Weights of a small transformer language model.
Size: 11 layers, 10 heads of 64 (1 for keys and values), MLP 1216 SwiGLU, vocabulary 2048.
Architecture: RMSNorm before each block, rotary positions, no biases in attention or MLP.
Training: 553M tokens, 8766 steps.
Each number is 200 + 40 x the weight over its row's rms, rounded and kept within 0 to 999. Layers, rows and columns count from 0. The size before them is the row's rms in percent of the matrix's.

# layer 8 attention query, 640x448, rms 0.0345, rows 60-63,124-127,188-191,252-255,316-319,379-383,443-447,507-511,571-575,635-639, columns 64-127
137,263,104,258,163,202,142,153,165,248,174,256,267,147,286,248,281,164,152,192,229,207,170,205,299,222,157,244,137,184,259,133,193,258,157,252,133,203,179,177,189,127,137,187,194,169,216,232,204,215,200,207,246,237,180,185,109,189,159,200,164,168,236,188,181
103,263,229,186,88,193,210,240,207,207,180,202,101,145,251,204,232,126,167,237,188,268,177,201,165,156,202,187,258,188,220,260,148,244,113,204,190,202,237,222,188,162,140,200,229,230,219,232,155,158,136,174,140,148,195,207,199,193,128,230,229,284,196,236,254
128,204,182,184,155,221,227,217,165,185,249,274,244,244,217,211,230,227,173,247,185,159,152,193,157,232,265,146,167,202,187,206,188,185,155,162,143,190,211,251,237,184,206,212,266,180,252,209,293,168,239,231,175,187,248,189,196,184,73,201,222,202,207,277,207
141,225,125,176,167,262,193,205,168,221,184,172,201,273,197,246,233,164,172,198,111,306,188,154,248,202,226,174,168,229,174,180,232,211,157,171,160,170,202,134,232,141,173,199,212,140,190,266,208,160,171,165,239,219,178,209,174,286,153,146,141,222,210,193,233
073,189,184,214,277,231,156,111,169,116,181,183,167,164,209,277,165,160,226,231,242,230,194,259,170,134,218,222,152,196,182,199,209,276,269,314,211,218,239,162,160,216,149,225,205,172,164,159,196,196,250,174,163,273,228,245,215,218,214,249,188,200,197,175,128
098,206,222,232,246,275,168,194,91,107,168,204,117,223,224,149,215,170,204,237,257,164,228,131,168,165,176,188,227,194,199,172,155,174,195,249,218,128,191,154,171,224,236,162,161,194,236,181,216,148,178,95,195,236,190,244,239,184,179,206,198,92,255,215,179
098,192,242,176,170,155,244,194,273,286,278,181,235,167,174,153,214,273,200,228,111,173,164,168,175,220,183,193,189,131,226,248,202,242,195,158,206,203,188,177,184,204,226,233,213,197,222,206,150,231,209,235,214,222,189,200,220,208,184,174,191,273,196,233,199
073,279,192,225,151,176,245,218,216,248,214,133,245,233,211,176,237,203,219,161,183,235,314,276,226,289,272,174,224,222,254,206,213,200,121,152,217,263,229,223,119,160,193,203,176,143,274,195,201,137,171,264,224,94,201,175,168,175,198,232,261,192,208,285,193
089,202,164,201,188,253,204,166,208,173,215,149,267,222,214,241,210,201,152,188,181,237,246,286,133,98,280,209,124,198,176,248,198,290,205,184,166,242,184,117,197,137,152,249,164,169,169,204,216,191,191,187,282,174,222,227,213,239,171,298,114,171,173,196,137
107,182,275,241,235,199,184,228,139,212,256,238,69,198,180,201,163,189,204,253,184,217,200,154,167,235,166,203,267,216,149,247,124,141,202,235,176,133,180,136,183,253,188,136,172,212,298,165,188,220,168,129,216,187,163,273,265,191,170,193,142,123,254,240,217
086,141,275,174,261,148,248,184,215,184,274,241,237,123,167,247,181,132,196,196,214,179,196,155,209,161,254,208,161,127,220,158,149,219,117,165,161,128,210,207,242,247,182,173,259,304,181,196,212,221,269,162,214,204,145,142,209,154,190,165,187,180,240,191,210
090,206,136,216,191,214,216,196,206,219,216,156,265,292,195,243,215,138,186,230,154,208,264,216,247,256,182,174,218,247,256,123,206,195,117,228,266,226,281,273,188,187,271,222,189,151,235,147,205,106,240,245,177,186,201,158,179,239,197,239,241,159,194,230,253
137,289,114,250,174,230,173,173,215,254,186,213,334,193,263,234,286,215,160,194,225,220,163,218,236,211,162,238,146,189,256,155,201,250,175,272,145,207,205,186,229,150,151,200,202,142,211,246,200,218,188,192,282,241,184,197,126,198,147,191,145,148,240,194,155
134,231,220,198,119,220,213,279,211,179,154,191,79,191,256,167,224,207,203,232,193,279,203,170,144,150,223,157,290,206,186,269,191,202,142,180,218,176,249,218,216,171,160,215,224,248,261,260,192,136,171,198,199,128,200,208,243,203,163,192,218,252,170,231,251
135,223,202,185,176,181,182,152,177,164,291,321,240,213,189,268,213,138,116,241,199,163,168,192,190,243,260,198,114,176,210,173,152,199,135,191,128,182,185,228,221,214,196,186,272,228,161,156,280,206,242,236,162,199,184,178,172,219,87,202,220,203,228,223,219
148,253,135,163,185,256,200,205,203,241,170,184,212,297,152,268,241,187,193,180,135,293,199,121,262,224,214,173,159,238,198,204,234,193,177,142,182,144,208,158,254,167,190,194,232,116,183,282,186,162,182,157,283,193,162,212,186,279,162,152,185,228,166,167,261
089,196,178,166,270,256,213,172,256,138,222,177,291,260,233,248,234,233,202,235,231,241,240,234,179,120,246,155,161,250,177,227,206,277,247,206,151,223,184,146,236,208,160,205,198,177,192,182,201,181,208,128,269,186,216,195,255,221,150,242,138,192,141,245,116
113,221,219,199,226,222,212,301,144,173,204,224,132,225,159,155,197,219,205,270,138,215,207,112,160,206,197,183,243,229,163,248,197,177,204,201,192,145,154,134,190,258,176,157,175,220,297,188,203,217,192,110,212,209,153,286,305,205,186,170,172,181,220,213,216
087,202,238,141,260,164,226,112,208,209,273,276,185,202,189,236,120,128,166,210,273,173,174,171,226,184,193,214,200,149,141,190,121,170,179,158,156,109,177,204,216,210,254,127,215,270,213,130,227,265,234,158,228,185,167,162,233,161,205,227,163,179,317,192,244
083,266,194,179,158,167,219,185,209,216,210,136,245,332,165,275,211,155,236,202,169,206,174,202,253,250,224,187,248,232,211,177,245,185,153,188,215,250,246,207,192,154,225,212,194,111,237,169,231,124,270,214,234,203,222,202,198,238,234,165,232,172,191,209,175
080,254,174,243,199,129,242,266,214,276,234,266,148,169,231,186,271,129,153,245,241,235,230,121,196,214,242,192,257,223,168,159,248,233,172,149,201,150,141,267,265,184,228,142,244,181,306,247,232,173,223,170,210,179,251,219,205,158,162,210,172,222,260,181,211
091,239,144,232,219,198,191,146,147,226,193,251,263,218,241,162,310,281,164,204,167,207,206,233,185,248,179,216,214,165,228,167,237,252,212,257,147,213,175,156,154,178,130,240,169,177,173,279,223,189,190,249,255,249,207,142,141,200,176,228,162,181,242,254,206
082,229,212,197,187,254,269,276,185,139,162,187,89,161,256,109,212,228,177,235,221,260,163,172,137,139,213,177,248,194,213,191,212,155,170,182,228,201,247,218,221,201,166,201,283,210,278,247,161,188,142,127,229,183,184,227,205,238,210,199,248,246,196,225,186
097,222,193,147,151,151,187,144,208,213,275,260,201,196,226,227,213,177,120,234,191,169,76,153,242,248,210,161,162,163,219,162,134,149,159,229,91,172,157,176,253,203,207,204,254,184,223,203,225,224,196,202,175,213,224,244,200,241,134,190,165,189,245,206,223
088,278,135,155,141,235,192,203,202,229,197,185,189,180,223,226,198,125,215,233,165,281,145,180,256,197,238,219,178,225,186,149,194,185,177,145,170,190,191,141,248,143,179,167,227,152,163,243,184,173,169,152,193,193,184,164,152,273,114,104,152,182,202,162,252
103,284,182,292,190,130,196,259,190,236,233,247,156,143,243,156,277,195,138,197,237,219,208,141,213,145,204,191,210,261,221,155,267,218,235,172,159,98,166,279,241,214,222,176,234,203,306,253,201,200,219,143,160,193,240,235,180,172,183,199,210,181,233,204,147
121,246,91,246,228,229,170,202,174,265,157,279,346,217,274,194,301,234,191,168,237,217,201,227,258,245,131,243,161,186,231,153,232,232,163,232,155,178,170,165,235,111,159,201,186,133,229,285,199,210,236,205,261,259,198,202,126,224,169,215,165,173,202,243,186
106,259,195,203,188,242,206,294,178,190,164,216,118,161,226,193,220,138,215,210,153,269,184,147,156,162,212,146,246,171,233,282,237,216,112,197,238,167,236,186,216,163,150,193,259,184,252,269,167,174,187,163,196,164,161,256,193,235,176,163,261,286,167,231,209
115,221,224,200,160,166,207,155,191,215,252,261,198,173,237,223,206,180,134,237,217,157,151,211,195,243,225,165,108,172,230,194,157,172,92,198,95,213,210,183,234,197,203,211,254,191,174,176,306,190,201,266,184,206,204,201,200,199,142,132,171,206,205,229,261
120,229,184,150,98,246,214,192,231,230,182,215,194,238,181,277,239,136,191,231,143,279,186,164,236,228,196,215,170,231,187,180,212,186,144,178,150,173,219,148,257,132,191,195,229,123,176,196,234,193,179,172,264,190,125,191,153,260,141,125,145,227,204,199,246
093,264,162,197,222,193,216,254,266,291,232,230,122,158,182,177,217,176,229,231,216,243,219,150,182,255,202,175,258,213,250,204,281,201,167,180,266,204,172,248,261,180,249,166,241,142,278,249,231,140,154,157,226,136,255,209,237,150,178,180,187,263,225,158,223
095,240,177,137,287,165,176,132,117,300,173,250,229,231,230,148,230,284,127,134,104,187,188,201,137,171,227,137,215,144,214,203,183,256,245,220,114,241,213,134,173,154,185,281,89,205,169,209,205,187,164,243,281,202,192,179,182,249,238,224,169,186,210,218,199
078,205,246,191,178,238,199,256,184,106,249,216,125,141,237,177,150,167,138,282,200,198,112,167,215,207,236,171,222,171,187,170,153,210,89,250,135,201,251,197,187,135,197,187,220,175,172,178,159,220,118,51,247,199,146,289,180,229,218,187,277,242,230,174,195
082,198,199,154,185,227,242,216,247,167,174,164,139,185,217,236,210,230,118,213,173,157,168,202,223,221,254,169,202,195,264,193,233,141,151,168,152,168,189,148,209,269,217,153,238,206,180,187,195,237,172,225,183,204,207,249,192,181,177,219,176,259,207,199,174
088,304,157,200,143,193,199,177,216,167,172,200,187,203,258,197,248,152,214,260,154,186,155,211,262,189,242,205,221,219,169,138,221,162,92,182,188,260,176,186,241,145,225,133,187,133,235,172,205,217,202,177,140,111,262,195,167,189,133,107,234,211,144,112,228
096,245,155,255,216,131,247,263,177,228,183,195,214,158,205,155,285,169,198,221,230,237,203,112,216,159,206,165,197,280,167,203,281,187,239,111,230,101,203,258,288,189,253,185,213,209,324,288,199,178,271,165,180,175,263,245,176,157,191,199,245,207,219,191,180
112,226,124,290,199,194,134,165,143,213,194,253,294,173,279,225,306,228,172,223,254,218,179,210,239,223,186,204,169,150,242,110,204,222,210,274,156,206,205,214,228,158,159,178,196,180,190,259,174,204,168,229,292,254,170,171,113,196,168,190,144,204,250,234,200
104,259,207,234,115,224,235,263,205,189,164,202,118,190,268,172,230,199,171,228,208,265,203,199,153,129,207,189,276,193,225,254,180,209,130,201,207,185,216,220,196,205,151,215,221,234,253,223,200,168,155,215,170,173,184,187,267,210,139,231,232,302,207,252,298
116,223,177,172,116,208,176,151,176,212,266,316,256,262,229,229,211,192,140,237,195,180,146,221,226,265,267,178,141,204,201,207,155,199,136,153,172,199,188,302,246,202,226,226,282,234,174,159,288,204,225,291,183,218,195,221,233,191,104,207,228,168,193,262,209
128,248,147,209,180,214,209,181,198,234,137,170,215,230,195,212,208,157,235,198,151,255,158,146,278,208,221,191,185,268,159,160,236,186,179,152,204,177,206,135,228,196,199,193,238,150,153,249,161,157,188,157,274,189,183,210,138,263,177,190,172,229,199,179,251
103,221,214,273,160,168,222,300,205,190,166,251,144,147,190,166,247,244,205,170,230,193,239,157,163,171,223,157,244,236,169,183,245,137,182,136,193,152,193,243,259,176,213,208,214,169,320,242,206,179,243,192,226,154,237,214,196,163,187,162,243,197,183,173,186
105,221,161,188,209,270,163,109,201,224,241,177,310,155,238,303,267,199,187,195,255,239,205,254,221,143,197,236,135,144,203,171,222,265,128,286,170,252,176,199,219,151,149,213,229,173,179,211,221,214,200,192,270,229,193,166,169,216,182,254,130,224,217,231,98
101,270,267,242,218,211,182,244,129,185,221,200,83,170,218,189,165,133,186,284,183,223,205,103,165,198,204,156,269,192,197,234,148,221,162,230,185,124,171,123,190,271,157,118,201,224,229,199,230,227,184,148,206,218,140,232,264,235,204,225,230,160,240,189,256
095,201,223,159,214,269,267,188,199,194,226,232,180,258,217,203,167,286,157,217,178,191,192,185,170,241,183,179,201,142,151,258,142,227,151,216,136,229,219,181,248,208,181,190,233,229,223,161,231,213,189,237,201,172,170,202,215,166,163,224,160,168,256,197,214
099,286,176,233,199,213,219,240,212,190,160,203,232,265,191,222,221,163,178,221,89,207,202,196,253,276,253,193,178,278,186,182,216,220,119,175,183,188,202,156,222,187,221,200,184,121,190,203,219,91,225,227,224,130,152,224,200,230,195,183,205,220,179,149,286
# layer 8 attention key, 64x448, rms 0.0269, rows 59-63, columns 64-127
113,228,162,235,153,185,213,188,147,181,247,247,193,157,206,242,185,181,167,213,230,200,219,148,200,187,159,204,137,204,261,210,132,228,262,274,154,171,232,183,167,151,174,182,223,224,225,223,199,281,185,207,137,218,153,212,91,198,297,227,230,178,213,301,155
120,175,148,272,233,226,229,141,135,231,211,254,299,158,189,223,194,199,210,228,277,207,202,163,258,243,180,206,152,192,193,239,214,127,213,238,228,200,228,188,234,201,216,195,198,172,259,214,135,127,236,220,307,231,191,237,176,169,222,138,184,136,259,213,206
116,273,185,261,207,265,203,205,203,225,232,213,155,302,199,271,204,178,164,177,178,161,199,123,222,245,225,254,218,161,220,280,193,221,124,241,207,157,134,153,231,235,139,138,213,227,216,181,216,197,204,151,169,217,155,138,176,217,201,235,198,176,183,151,260
112,238,193,262,179,181,137,159,172,255,208,250,192,128,199,217,166,183,248,200,187,179,158,180,265,201,239,227,158,219,209,231,175,174,197,181,86,180,204,201,269,162,255,189,153,249,208,215,242,180,193,232,268,203,191,286,252,216,136,129,228,245,163,265,303
121,199,208,202,202,147,135,184,196,217,205,156,214,241,196,228,165,198,196,166,237,182,168,164,259,180,238,248,216,217,200,192,245,182,229,103,236,237,184,153,290,241,176,220,245,145,180,245,190,181,204,135,261,221,219,179,178,236,187,198,214,121,177,141,302
# layer 8 attention value, 64x448, rms 0.041, rows 0-5, columns 64-127
099,205,211,201,187,277,244,201,224,215,245,203,208,148,192,157,261,204,184,131,241,202,200,164,131,228,158,234,201,203,205,233,126,208,178,170,235,185,252,162,219,233,145,259,203,198,197,213,278,200,242,241,199,183,247,169,252,184,129,166,206,257,269,213,253
095,230,224,240,187,211,225,189,162,241,176,222,240,264,195,102,216,240,282,255,297,266,283,189,121,167,231,180,208,164,174,200,163,169,165,223,248,160,234,201,204,134,188,142,290,223,193,236,184,241,227,182,257,233,170,199,225,179,132,174,234,196,187,221,112
102,239,243,273,225,164,253,198,162,192,197,192,202,192,151,202,330,189,158,234,158,201,143,235,169,203,195,160,227,248,176,183,203,200,199,165,193,221,166,121,180,135,228,189,285,192,171,163,233,230,229,172,154,216,223,245,210,165,168,162,163,223,166,205,158
099,234,162,170,215,214,136,226,250,203,229,160,168,160,209,152,248,159,174,169,139,62,219,181,180,266,200,194,208,196,306,203,290,279,199,195,210,198,206,169,213,226,114,252,106,197,157,160,192,173,137,162,223,169,264,237,251,139,170,196,227,193,170,242,201
101,179,259,175,321,178,173,192,191,207,170,204,208,203,213,266,138,182,268,214,165,234,226,175,167,190,162,222,161,165,182,206,125,171,229,218,271,201,238,213,250,181,292,196,176,239,203,207,178,227,226,180,212,219,156,168,194,196,194,245,221,231,257,208,185
100,182,202,244,148,251,215,174,218,242,168,196,204,155,178,190,159,224,210,172,237,204,231,181,189,133,197,183,187,191,228,170,236,144,165,194,193,200,145,190,167,187,195,227,178,200,167,223,231,211,133,214,181,187,198,237,146,192,219,206,164,261,266,214,193
# layer 8 attention output (transposed), 640x448, rms 0.0522, rows 0-5,64-69,128-133,192-196,256-260,320-324,384-388,448-452,512-516,576-580, columns 64-127
117,207,206,188,211,161,227,236,220,196,188,235,219,277,88,219,147,245,190,267,206,186,271,258,232,161,199,226,171,244,140,225,264,176,154,220,174,247,250,214,147,138,153,134,172,190,185,172,175,238,174,176,177,153,199,179,225,174,206,242,237,197,189,275,169
108,167,244,219,218,218,163,141,194,239,253,161,166,186,178,227,284,287,132,215,199,215,219,149,258,180,164,214,144,297,190,201,162,129,170,158,194,230,120,223,227,211,218,203,194,159,164,171,163,181,204,264,157,243,228,150,171,235,228,160,176,227,228,175,168
122,128,198,191,225,255,243,279,176,183,195,199,212,191,211,154,212,216,176,138,178,146,193,134,198,107,170,162,189,137,211,206,240,274,243,230,252,257,110,245,213,177,256,241,119,227,278,182,234,225,200,191,197,186,239,122,194,148,229,155,216,178,178,155,208
111,296,252,144,219,203,196,179,179,190,180,148,200,189,223,151,196,151,192,164,208,245,236,193,183,170,230,217,255,196,209,143,208,210,152,259,190,214,154,152,200,162,210,197,231,219,323,200,211,172,186,199,218,196,206,229,132,248,225,208,185,187,223,168,203
123,218,183,284,207,212,178,183,189,226,228,261,149,242,170,191,184,159,215,156,206,186,144,238,191,182,154,225,193,201,173,196,176,210,226,81,165,209,210,202,191,241,244,177,205,160,276,160,153,193,177,136,185,196,217,200,249,197,171,222,203,244,182,115,169
127,191,185,157,201,207,198,308,244,188,166,168,176,199,225,209,250,204,225,161,216,161,236,224,290,158,153,177,193,273,123,200,170,162,211,188,184,208,300,241,211,175,186,182,200,207,222,284,191,235,199,149,191,201,173,229,237,221,194,212,128,190,196,213,263
099,236,227,136,221,201,225,240,187,237,117,293,248,194,216,217,183,190,269,179,170,159,211,180,177,307,175,197,169,241,209,206,184,253,200,238,186,195,167,211,220,177,220,250,241,199,172,216,195,322,279,159,234,242,211,128,215,248,136,216,205,213,222,166,250
094,230,176,298,217,209,137,232,210,244,224,167,226,207,204,265,196,200,151,189,132,185,178,157,178,92,256,226,172,231,217,233,132,214,142,143,232,246,220,183,176,140,202,135,231,155,231,168,160,211,209,164,158,255,243,131,297,191,190,185,192,214,195,259,202
100,227,228,191,218,167,239,283,234,177,160,272,181,176,200,184,154,215,168,255,216,194,210,314,190,213,198,196,176,188,189,227,260,228,129,164,154,198,153,232,97,225,220,205,180,196,285,190,147,234,137,183,179,230,158,188,177,230,229,147,192,190,184,246,195
098,284,228,236,222,251,229,184,164,188,165,204,197,193,185,223,196,151,208,194,200,216,231,166,191,214,238,227,175,184,250,197,236,189,97,218,219,141,229,178,275,201,175,247,219,243,233,222,234,269,252,188,226,196,269,156,242,202,100,219,217,176,250,222,187
097,250,194,198,188,165,231,270,218,221,229,190,187,170,164,194,209,160,198,224,124,107,143,227,259,119,214,224,237,199,159,228,196,257,245,182,167,154,199,236,147,192,209,148,252,167,204,128,236,196,137,189,200,221,278,177,233,142,157,187,206,160,196,197,214
101,227,214,194,198,165,224,184,233,244,140,181,160,139,229,242,192,186,231,200,202,207,319,224,190,162,196,243,181,225,219,259,247,214,229,152,191,199,207,220,84,250,191,155,176,183,234,218,197,224,160,223,192,269,205,190,186,188,207,182,208,209,143,187,295
088,243,197,155,182,154,199,182,218,215,207,231,233,251,163,270,104,194,210,207,204,226,243,181,225,214,230,255,227,230,187,225,197,207,190,215,186,201,311,263,217,136,168,160,221,170,170,218,215,254,180,209,183,188,155,177,196,163,175,263,211,243,187,182,158
096,212,225,206,187,198,216,205,215,201,141,200,217,200,154,202,245,312,150,169,146,196,126,172,203,169,230,218,153,265,190,236,106,214,195,307,202,226,168,181,205,157,228,214,243,216,214,180,194,191,186,187,194,255,239,194,248,195,303,188,141,191,235,179,245
089,206,142,239,181,260,167,280,185,207,246,223,254,154,210,145,199,229,208,154,193,174,229,233,206,176,169,214,202,205,203,185,225,245,217,181,177,200,120,211,195,185,193,210,175,249,226,214,148,177,170,210,197,169,176,140,202,203,185,216,145,119,191,180,273
087,182,261,188,222,219,202,83,178,191,212,112,202,107,220,263,188,248,212,220,221,202,180,175,180,185,198,209,176,181,183,177,232,205,201,246,218,238,192,215,168,187,189,207,213,222,269,209,224,162,244,166,236,163,165,218,126,263,224,164,120,148,212,241,206
084,258,198,241,189,177,181,266,199,220,238,257,204,255,107,167,146,154,171,166,180,180,143,220,249,190,211,244,217,193,230,228,195,209,206,164,213,163,167,176,185,251,224,142,195,185,176,141,210,179,132,181,240,169,188,210,253,183,228,185,162,190,204,205,168
077,232,175,140,220,211,158,359,181,212,174,113,165,169,154,243,214,215,221,146,194,171,205,221,284,192,210,192,180,283,162,273,158,209,219,226,153,185,242,224,139,187,182,184,207,202,211,305,239,244,157,181,220,213,203,191,183,210,177,147,182,180,216,167,319
109,204,201,175,263,257,204,223,192,172,232,216,212,181,203,196,185,265,152,257,204,171,265,166,137,212,215,178,226,224,186,189,243,235,216,121,149,239,324,193,203,179,145,193,201,181,301,155,205,148,237,177,158,228,246,239,182,214,258,261,199,214,162,178,152
109,171,262,115,176,197,189,192,198,214,192,226,178,163,148,260,213,312,109,188,145,174,129,237,212,204,213,217,169,174,142,174,183,142,180,303,196,218,154,178,211,176,252,239,215,130,216,170,187,171,222,216,203,199,210,141,195,165,217,139,169,247,252,205,221
115,179,127,240,235,244,153,268,179,129,185,257,236,160,182,198,154,197,187,128,234,217,212,184,237,178,136,201,217,212,228,182,268,252,194,152,163,139,84,240,236,172,198,261,232,265,224,198,179,265,238,180,140,205,165,161,201,182,179,259,212,228,197,138,251
107,208,283,179,224,158,182,219,245,213,215,154,171,227,229,208,162,219,175,199,273,232,192,124,165,215,142,207,193,156,209,220,321,197,203,215,212,251,203,241,206,205,217,263,227,219,309,220,195,187,243,127,203,231,177,240,180,249,198,279,147,205,170,163,221
110,218,192,195,215,184,215,244,233,209,128,200,260,185,191,149,126,188,214,173,145,122,123,235,225,216,202,176,228,205,169,158,160,221,165,146,170,201,194,208,193,211,253,185,209,190,161,217,185,156,191,244,150,214,208,219,154,153,150,244,186,153,128,215,136
108,209,155,235,196,268,192,164,124,150,144,194,207,180,230,180,241,165,138,178,194,228,222,215,129,248,205,256,247,221,314,177,231,239,199,240,186,153,314,161,265,229,210,216,134,155,186,229,248,200,214,220,223,206,193,196,181,213,218,264,190,147,204,121,119
105,113,220,220,227,262,228,225,202,212,210,216,226,209,240,222,188,224,177,231,160,175,75,216,81,192,210,144,199,160,206,193,160,220,183,198,188,188,218,196,169,208,172,253,222,184,237,193,180,195,199,140,166,203,224,181,179,184,138,218,200,194,176,223,228
100,187,125,271,171,230,177,281,208,100,228,201,222,177,190,241,215,147,193,186,242,209,220,276,156,291,192,208,215,186,219,206,322,199,170,140,142,187,254,219,247,178,91,230,278,159,210,145,125,207,238,182,191,196,93,242,199,262,181,235,180,258,226,200,220
106,218,196,185,169,239,173,129,200,245,193,225,216,171,212,221,145,255,253,222,246,184,172,70,175,174,187,191,68,145,186,240,225,198,237,142,247,260,225,243,131,196,272,215,217,226,184,242,169,205,186,147,231,150,196,239,184,165,99,177,194,182,222,283,221
099,265,165,144,180,209,194,340,183,248,130,171,205,210,194,145,159,173,206,202,186,141,168,178,262,175,213,195,228,216,172,196,210,216,183,192,208,239,154,227,175,205,241,196,217,178,182,170,237,133,166,256,186,204,204,221,171,188,208,208,206,142,183,241,178
094,188,188,195,219,234,193,263,213,171,228,207,194,207,173,196,160,171,212,201,169,227,254,192,214,129,169,231,164,168,146,186,254,194,243,255,188,250,235,193,219,179,158,157,243,158,223,255,155,179,147,190,196,198,228,288,237,102,197,131,220,279,115,166,204
103,286,245,157,159,156,221,149,241,264,219,196,247,148,191,222,158,180,201,214,221,120,209,161,235,225,160,246,153,295,152,283,197,168,206,229,184,234,144,224,195,213,158,167,176,172,226,216,248,203,217,215,175,217,176,252,151,199,230,239,286,188,222,140,204
102,183,221,196,189,231,108,212,205,209,234,133,232,196,211,197,213,224,176,152,215,180,230,191,191,210,155,216,188,234,213,182,158,206,284,208,177,224,222,241,243,181,165,243,174,226,266,153,185,198,193,165,221,215,209,169,137,169,256,222,245,241,246,151,216
082,219,263,174,201,200,137,121,212,220,221,207,156,222,205,206,111,159,193,161,201,252,174,209,113,195,164,238,201,168,256,175,220,187,180,233,264,226,217,212,151,200,188,188,203,206,308,246,224,215,218,223,209,264,234,250,144,238,232,207,200,145,221,112,190
106,211,198,238,194,197,235,200,239,262,197,187,226,284,128,143,154,187,216,257,112,256,149,280,140,184,215,164,182,211,194,192,221,210,142,150,225,200,298,208,250,234,250,209,201,213,184,133,150,174,187,221,179,183,199,232,131,219,204,169,192,140,255,128,186
077,221,209,214,236,182,164,198,211,181,208,239,205,183,170,212,220,199,250,255,192,258,261,213,194,120,160,171,204,124,160,176,177,230,197,215,118,291,296,194,194,186,164,104,159,176,271,210,203,177,183,275,168,195,219,267,216,189,238,262,223,242,171,177,160
085,192,251,183,220,206,268,112,256,227,141,212,232,199,122,217,209,323,155,225,210,148,232,242,224,267,199,185,175,203,152,203,212,217,203,183,192,187,159,164,205,203,191,220,185,197,156,192,218,135,219,189,203,202,222,170,199,117,235,114,228,257,273,190,189
084,203,154,254,206,249,106,196,147,140,239,185,254,191,172,167,163,183,180,169,233,248,237,150,254,211,168,179,164,244,200,193,207,283,257,240,153,182,200,188,233,186,206,186,173,199,278,169,175,262,284,193,125,178,205,168,186,125,226,247,253,188,175,221,211
078,240,264,138,180,137,226,145,281,216,170,195,150,200,208,235,197,245,172,195,219,221,204,136,94,179,136,109,213,261,287,132,268,172,196,214,201,248,203,182,206,219,186,188,211,179,314,213,133,153,168,217,172,182,226,214,110,211,193,233,130,139,179,195,169
082,251,200,232,236,276,172,140,209,202,161,243,217,205,149,195,228,165,231,201,203,234,134,297,238,190,166,164,198,180,210,199,195,185,170,223,215,261,223,168,225,210,260,133,213,191,124,204,171,189,214,145,144,207,232,138,170,159,204,201,174,219,171,181,147
108,222,183,181,188,114,205,239,170,201,252,250,197,242,141,229,167,189,228,246,184,217,210,237,248,167,200,222,146,196,163,193,178,139,190,269,190,256,225,189,228,97,178,90,231,167,169,222,183,227,143,187,221,169,226,204,227,127,164,230,235,227,167,205,159
100,173,207,178,215,240,242,162,237,207,209,207,197,229,164,238,249,237,176,192,181,184,258,100,249,137,188,207,148,293,185,214,159,138,172,134,234,220,132,266,211,179,255,160,208,171,211,196,153,210,204,328,151,211,155,195,206,227,276,172,182,234,224,137,220
110,136,189,193,212,232,170,241,150,185,249,159,251,185,196,197,187,228,188,190,194,137,230,173,195,186,152,229,144,195,184,201,184,300,254,206,184,268,145,241,190,179,213,226,141,236,280,239,186,199,221,175,184,167,211,181,197,203,234,200,260,199,191,170,218
112,196,229,93,206,215,231,137,210,189,200,156,205,209,178,196,178,175,231,162,230,231,205,144,176,159,194,210,280,171,242,131,175,261,177,191,200,238,189,169,202,178,255,169,229,193,347,233,205,222,203,232,238,167,169,181,116,214,214,138,158,149,232,139,213
115,266,237,228,198,236,185,174,200,206,196,190,185,256,123,200,202,162,209,186,225,176,156,239,165,196,173,233,231,190,196,216,228,229,238,163,180,174,243,199,188,269,219,138,196,177,259,109,182,161,247,104,169,157,194,186,252,224,206,166,217,217,200,181,170
109,211,177,243,214,174,197,254,216,183,213,256,218,210,177,217,206,171,200,248,193,203,232,208,223,122,195,225,177,160,186,186,241,169,174,222,181,286,278,198,184,108,212,130,201,168,231,258,189,166,125,217,216,167,256,255,229,124,186,171,248,263,187,194,170
103,228,254,212,196,189,265,86,202,205,219,215,239,167,151,210,223,306,151,224,204,177,250,143,216,208,164,200,168,277,148,252,149,181,169,223,231,214,108,204,188,182,163,166,223,200,219,199,192,211,248,216,173,264,213,190,188,158,242,189,201,220,222,138,252
114,167,168,220,204,220,134,198,176,153,227,138,250,189,222,214,230,176,207,151,200,183,233,148,187,168,153,187,206,236,208,220,186,261,240,240,179,213,201,243,236,186,163,239,176,246,286,198,219,223,270,172,168,179,236,162,167,179,226,212,246,212,198,155,180
099,232,212,112,225,216,201,129,235,192,190,195,194,169,196,219,160,211,213,182,244,249,216,139,94,140,182,178,254,238,264,184,242,179,193,231,198,260,234,203,202,176,192,165,221,206,325,243,183,199,181,213,231,165,235,234,104,249,210,199,128,112,214,152,180
109,243,210,278,169,220,217,146,181,185,174,201,201,279,131,180,164,148,234,227,150,266,114,248,165,198,188,188,194,235,175,161,244,191,171,137,208,216,231,148,171,282,233,155,251,195,176,159,128,154,211,139,152,208,196,198,171,193,254,190,204,167,188,174,181
094,215,242,156,212,211,197,203,162,164,137,211,265,231,173,249,184,256,185,215,182,168,246,255,153,220,221,214,189,233,239,230,220,241,170,184,237,209,224,261,149,121,143,209,162,202,155,160,217,262,258,209,156,159,221,135,179,198,231,269,195,140,245,165,225
096,207,186,174,210,224,202,122,217,207,257,150,193,225,176,229,214,218,128,256,165,181,111,210,190,234,180,239,181,222,178,200,141,181,163,177,134,212,111,211,173,207,181,181,236,153,209,169,130,205,212,203,195,212,257,181,203,227,160,164,142,193,191,164,236
091,205,246,192,217,234,224,271,172,188,187,254,160,171,179,138,170,209,160,209,242,210,202,189,193,143,141,149,214,123,247,237,234,216,145,223,219,215,153,233,191,169,196,225,202,172,192,168,192,177,217,174,165,178,210,155,186,111,247,185,189,155,166,216,228
094,227,239,141,210,238,188,168,189,185,144,184,233,228,200,196,196,160,267,172,238,215,217,114,246,210,177,222,165,236,190,197,223,197,165,286,249,184,173,184,243,146,169,232,187,239,303,194,224,230,139,164,237,164,209,161,166,188,131,226,253,148,212,190,202
092,267,164,201,158,168,216,214,200,201,218,182,268,225,211,182,201,207,228,156,212,175,84,244,198,182,128,234,176,227,187,197,166,242,229,108,123,220,150,177,147,223,200,174,204,136,189,238,198,181,150,223,231,188,218,181,244,151,132,284,162,167,162,190,192